Each number is 128 + 32 x the weight over the matrix's rms, rounded and kept within 0 to 255. Layers, rows and columns count from 0. Numbers have three digits each.

# o: layer 3 attention output (transposed), 384x384, rms 0.17, rows 124-127, columns 0-63
# v: layer 3 attention value, 384x384, rms 0.184, rows 125-127, columns 0-63
# q: layer 3 attention query, 384x384, rms 0.237, rows 128-170, columns 0-63
# k: layer 3 attention key, 384x384, rms 0.237, rows 128-170, columns 0-63
o124:171180117133150168152088160165116153115091190171136089170079174118189111114212159100120128118151182153155118111158161169119190155159143151160114118129153150161097156104200110145196115079139111
v125:143119122164180106126070088126213134158120115119088164104196130113115160141162154113151152198108153127093193174130114174134072138093137127077155109167109148145163145169061139136123114153088137
o125:152127122090122166144127131158103147068168183094160122160101054079154066138062121147130131066121076151229152100086089148105212179189160091142119175113136153094164114133154089092166152121104095
v126:134196187072103096191149099158106119126117164174105160124121095154130152180103112138146087086126123149102150141153138125199190178137129079107134124150131132129121079164161181091100097097147120
o126:156070046183111148076172192094126145119101115064165104189056165171107102091111129122136170146147154172167156097095135147045123097084095113114212156139165150143080180066143105124126149215183117
v127:102174096084109190147155145152154163173166094075150138106143126114092137104086151051138153124124104135164123213083101108112128079106113105133127125106135149135102109197120077165050227111203113
o127:124179134131100107127099119128080120082106179131134103161129106113168169102076089101112134183142144093098125104151130168159082124131106182110148132130089084124103099159135145100162147080113172
q128:199090130136056103110160062121120098166118097060167066153117119108051137104131113097175119147066179121174187083171105132117166132115145106151123133144144076069160185150113059136085107160160074
k128:162110148198101116124125159145137106116126164119178136145106154174149129090139109145113116085115123061142124154094146101203108120133113097112102092094166134140209119101104101074120167109133181
q129:080131136117111099159134140155097110086112156161162152158094164164155117112123131161139111136184103111125076133192096128134123152123095084097089139130157101133215094097094117111152152112200155
k129:199164188137130135051121174094137145127090126169178172120127104122132152141177144116142065149116105104108129151102132103134126100129084150106173143130160143165157155159113115132158111143105094
q130:136118091098136133111123109127175164171127090127125117107167109099090176140100164111164132154079133157142150124154138117145159076196163159105179101091127140130117105140120127156104106144083106
k130:096146155127110164160145110113163064149158141119165119118111109122134155113159176121102182132159156168156160100178106099140162117121109153095143146100134121120072083096129177160133089100140135
q131:126167092178112132167247093107111079104188153163139154152074095088106138120142122071102139101094150125133096094161144128104100114171097207127145177081133111112146132147097205132124114127151064
k131:098104159222135129053097148166115087154092133158117167152147141155047121119054106245102091141134094094161100104135105105087140119139124117109164106105157128147092145113097156213116166045127070
q132:083092160192142169148147083097101126095151118124102112175038113128157160063143138210201113113126154099147065136093124109139141209075130080103073192114124086081126124137084102132069124102119164
k132:116138140135211100126122082109125053177180214142068043178194114082100111183113101121163143100123135153152125146127082104096150098142156131156142121117130093128094083105097009176128109105119139
q133:128176126103160091079109138116131132158202122076188052150099201139195128136178098146104145141081167134084152140109125187150122117180110118123084080066112080177117113180107118191174167112204110
k133:139120153192148142144096135086167103142140127183119114147120149079137136107158144148099144119061155130120154095161133084182075127127091111060103112134145120045151196053147107110169099119135159
q134:123128068087104061144176105157241192115108148180158148199054136089160105161157102146129118113113182180124150207107155150121130200114092141059112142067118131099152161203083089108138107132082107
k134:111150153129132171093179175121097165138145101132113183145161048054077115168121087142093092131125096168046125128056075126089116181147104191230163098135126154130114086106134168090116139151170106
q135:179121084116191103119118139154159105110155099142170135085136152115068110075098144129043123147184095086160109148240123184119127126106126143147127162145113171141188116197089120099130171144124122
k135:092164058110141129140151114116106129147182145182110087153081112121110140135137161181176150101113132046095131166114140111081162200151112190146118200058143082135087097112067130101155151165155138
q136:098121120165216151108035110159121077127106101160049076128132170080144099171164152101141072142161088173122188105087156114029158169166153142154137114124147118142127157169113137162130110145120084
k136:120112106118156145107138118119142118101144132079146121138139174111158065105141100148163145080125142155157103095153154144133158118114160096153106140145081099103131081109108126117113138110122105
q137:111099112095093126146146089126148148157124157119141113157124132135076143167066139138153116134060171151180167155116125153124113136142191087134127146127157120119141157141122118150137081151114171
k137:135090127101137132170086111131097128126158160121138169130123171140133125139109165114109101150145077103153129116181123089083137127092142095144156099141129124165122101111107148135152140115123133
q138:088136103092178158122141181150136089087106170122119128149164115157131152116189078040086113135125109100162114128144117122114089107177101128106164166142150082188164095123099141154131095102169136
k138:164123157138118188191071108136103122167144106132124109140149131122162120132187153127126101135085148078116121144148066157118080124100155106083088137187057082148158079094176119087139123161111181
q139:176070116199202134112111058111096109150114143153168134127095162105187110154143062200168182141156135076095170101181174099124119151142077195123165124116183101143079160130130071034129124152124141
k139:165165152178032122153121123150168126135066176224092146090080068127157178145158092101145149149106115125109171198065118120166108140153056171133135097080136112146112120150160116150123091122174108
q140:178084126103177123106117118096163090131107130108117085142162125110077148149132110068154102125047120138125177134148112080098123100132163136084147151110113127100094115171134114183145095143100148
k140:154110118111130140103120119083157137101184128086062116195128149106129134129110150101111122100139105107112111092126155093112153158099130101093157107137116125119158142122088118094178149206102165
q141:123160113176019162161143105132134108099087191091096179200084167113158167180192094130100092154116087075108176142050140109106144129175053106140181188067085116113151127201147141098083146141094171
k141:052180126145198089158107146109199118155223139139112083206141087123144159136093110160189091079136096118142067100198173161119084139121155134083130116175102124125080081142170144092121121051116190
q142:078144094123128107111131162097129085118121094153191155097192229132152078153090161168134181121101149193122160140127111109069166154056147076123113164151150111093107155145115092177147126185144098
k142:099156120122045153099169147083119131149160101183215098127152113179132161124148113077122192142202087198154117177183141142131166152096170106115106106076109107122148108140081146160157133133091059
q143:160149092108112186138131142138165140086170086118087131147177218172090130185157031131176118160101132177102174077143125120108092089159130072147149202046115188119161114105202101141098138074113104
k143:121090104187112037136092175139123145094179145156157134102116152217125110190160117123058097167133090120153162158068113065118124127116159123146226129160126081121095107149087075070148127073157138
q144:080128078165103117151108137137135095176129094095147114139079090101097132136134142183076147119135155160122122156057161165137150156203069118146064152062104111132120121166081104140084073110122130
k144:140086154142102151096084114069151131141088080127087109094144140119149075118133114122046111125139134093161090157131128143078108062136152115117125141109169255131048089110133128171168139127108101
q145:135166091173110138172132159069135089135174124137102080122073137163134131184157123095085090123183130178114125094115099136132158120161107174101140113096206181104116142088146098114137093154163150
k145:145097114132080128139195116095180097088151135170137110088175093163161122091082135131149092132189119117143129144165050130068100156182127119065121154100098111136106149112136166074121093117109043
q146:137137160179051145143181155090162133084146172126118068107035171122172129133095147129123169079092090128101114104160201088116140132102132088187091139077125120157074124195161131155121149145132163
k146:062130123156129081054157147090086100157092131112146048127148103158134104079127106103109126146063107121124167209071119151130141090134141143117161115128141082076135093127103106140158160118081119
q147:136114127109045095162145163164098167131165081104121172103178143172175069207122117113140138114114110088157166116139146185099126160161077086167124082117127150253130165135121120086090076117137097
k147:088073153171160116168134182059110128132109063182100100165077136102101134142122137109102136150083149136084090070164118193152096093055158128106079083151133185164150141140082107145131084116092114
q148:155164148096166141154100109133098135135133082100142126145190141168160130167087166153097167149125146129130140121074197149122110125093115164183150070113154152206163166209112135071056153124216111
k148:089138154159068141135072121203198143161167136138154175149173167159158149189082104163139141157094161108121169158177091102158142168180080078105120135127083146100153103151086064079162113069085107
q149:173183130103106113115123123049098122219102126135100069148129142096134154176151172059084123152206133150190068055048089157134063135128039123137152141170162119084153249138131139123088133139178148
k149:132100148144139145106090025068106121136170111180098212176146155153137051131072162182144193133143121095106165113122194139095159156131150078155062094058122081047077037137097094140144093112091125
q150:076133174125131118102166113194135156066121134195130207104105108111144127140111103039080187156070111136117138111122134157157151116123096067094202190134115150106193171103136112129135086131133123
k150:154170073124188222174161132097163095105054074095172082077159216144137055118156170122062100161116164179183155181157145183087124197067179142131121122151159171153133161154121077108090143140092089
q151:053121136185136103137177155168127146068153073148077162089065122092126132139144141176083143126107110087105170142182160098118119179085135174143154126118143124113120140076039092133100113096145159
k151:132136072090154134108118102186213180163105064110107067131144103132105101147127156131104118137160154111092151133160131092116112106112149094136108169171153218164146186133139136117119112100113086
q152:126163150111096131060108089115159126164114078074174074168070143159169173105114199172158184078130143069173150139179114128144178171110163154111149070197092209130174150196117128115054160077145083
k152:108095146131156146015066170078099136160147116112145103127053078112145163133069140030120210170196124079086154131054185120147174116113130080143083160119098139138104100110143136150116070161115142
q153:170175147116081121105151198150183183145146159185119099132111114162077149131145138113141160074171130068153189182116087094109162134100114114101178138126113137086117146125094168165121122089197158
k153:153118144067114071111112095217080110115148164158112146083125214102192167159133143176076190148188175176116108134093098106096147121252125138118113119153159173104120195121105108054163141149117184
q154:145116160063076122127110075108209126129144120103100122205095076220147171127132073106142120131089116105129169196139076161104119124038109142126149171068163116132047165124134127093190117147166099
k154:099121158090166223084204169171151116108129208099064192156123161126095106171120164147110069154137152143102096154145110084133119151073167094171056135176134104077199085070121069104164142144147136
q155:117194120155122114114140075121125081180113114144077141092146094092212130104108125102087146165128167122120107124130133105110146017150152132097062140107130162084124119125184103102097093123126127
k155:135172105151130116178144079142137113139070131103129120150131101134186140134141164125165125098125129094132106108100163164139135163112107137132099203194144148172176173100119141134122111025137120
q156:056162193100171067155048119059121115118177143089106110071155115137113138163191153097164098122144102106151152172137085125053118137121116063128187169110178154205169126199108092128138110127149136
k156:151177131099131090157150160115128082173149146174139157157108126043176121158085123102176130088114142113172145075158180104081042077082180138121142189147151080156056121112159039146158136049185126
q157:097093120073149149095098071157112139111129113139079121173132108135112157075212206139086118143142113125101135127126104099102108083052159129158155080125168102079120097155048074183192105141148068
k157:114169127087124130149068137155144129125137156025153195054133071141168108145134171079158123156093118158148169131131220100098105219158172126148058132117073141106166163171075102166137198094109119
q158:146141083119175135116114126114122132053121173190102095147117151173180158140100125091162117169152102131087135092129186110071108072136150151191116188181051116144147137107131104105166075137241144
k158:087152116164101127170143116128111089130086095102076111123089113147082035112092127147159077137151129072049134132108200155102090076130085128109182147183098131152145139140134123145103093091078134
q159:164148103118153159185113117157114123082151152134075064123142131216123143181120072159085117101102112130084131109182141161169141166177164023088120178153130143086164172101100149109155179123127192
k159:089123080151180112133168115070192178118165093094063127218099189149157147054132172175080095071153173109118170098141075160134113101134124141108150087120119185135100147163221094124088174096112189
q160:136149114165135150116126096123123129151056142158026160197108169106124158095165127103098116082180098126118140129081128140095138097103148171076144103103136201148179185031122138058132150159134132
k160:096178125109072192112103129137143143107130102101138169112193104145109054032115067132098093084148141165143158046081132144094162139091083114177056190159172141163145144187168122105156113154120061
q161:088138203199128180158124165051145155154106160082141157096120165158165158181132130060128148102143100112111140108129138107112143129115153070095152151233099149129125159145112136134173138185067136
k161:062118119109116160116082129141146117181140145130112087148068181179134110149148100139132154094133168086100186126154122081149110131097111159126130187113073204119122140133149123130157111147048155
q162:095118113120125080116110131114085192089129160150121184105095090094155059137154065130135196119110142097084126172105112106110166222138121137210094110166167098066139148152110178104109151161040124
k162:134097169135111129122118142092173095113117106083107045090174175094082161121099130105145122123148183098062112174210128079095075126131119081125062101187108065079193081204085077095069153081146148
q163:182099162127141151105142110194074107255169135057170183152153093047131141161073119162096056161129114134142083145094130112120113034166167076096084114113202134123166143191128157122179076097082130
k163:094085099100127136179107144121085163106102152127111134136115145154147188135120154115083098172192199106167148095073113124083168144156170180093156094127063155147065168122174074107116180088109159
q164:104119095137163124132111052117160121101164095209112149109111076151120128159136119145157148116158137146166173139060149151124121142116121058173087120111129129080118110116131170117086149135079105
k164:188097128172164082074108172101129132060094075149126072105093135142163133190098201087156083110063176134090070119085111075157084152080143115157083173165134108143143092178115162051187144099096101
q165:110123130192133154153142082147062191168147197172096169126173080161169107101142094139138172105095133154126143181117144101131109145134128119086048111080070139169188113155121162129158102107167162
k165:131152121131115108104187222115144146088157061080107044203123138092155098124109127207155152115121103157123163136175226247184146097131143180091066104169075144167181080118125139116137097125064173
q166:079163215110158104182187153097066193114152141095206095086065039113166144101131087101072115202165176078184070120067147132131093134108149107131096114159185114091151084122099118147153112113098135
k166:154178162128113111188120150130059225155170152212107198177113173126097130163113146107115103165112134097157130140140150099105138089159121157111138077117078108081088125163184081153094117077168098
q167:117146163165158181080075132187134122112112137072181075145132153153089062113051073204123109132132186118108110181118048157145099143160104110119118180093103143115124155078158148211168181167124183
k167:163131147041137111111118148045107129124057203167105113084098082088152122087124078113128101168154098184175131114093125114193157151153125201100122113149129151087152211143147185121133077108076199
q168:126105100127086145161107102086084167162149146068177146100152121132076142123154157087232115207133188136073143079089147209091161122133187134114137152154176121175118149159142109138126099114112197
k168:137204108131165091126144104191089164135107094120187136105137215188148068161107153112168089157172073111085080082079113066122094107131078209164150113113131170110131076115180203118126126090043144
q169:183159146160147117080061139101071116138173094163101066113165159102135105167115105114112082047018159182113128067130090088104176120094063124058080080128132143085108110127148096188144195137133097
k169:130079143097075135109148131095120114148156180056177141143054197012099087000168126133122135166157077128134067025128113059138137116056135124084140129129139108194105158126138087149186137118030127
q170:157154127102145114147168124103158094128102129141118128149137185153090154144196135119107135117142100135127126031087163115142168124102110048140116080144086168106032086130128178096147073196150125
k170:144103123117114149182106098069195146157142152166122191121255148188143101039130226154198142178119115116156134152168112039142142150081137102088182140153099122175098097102112123095098094151143125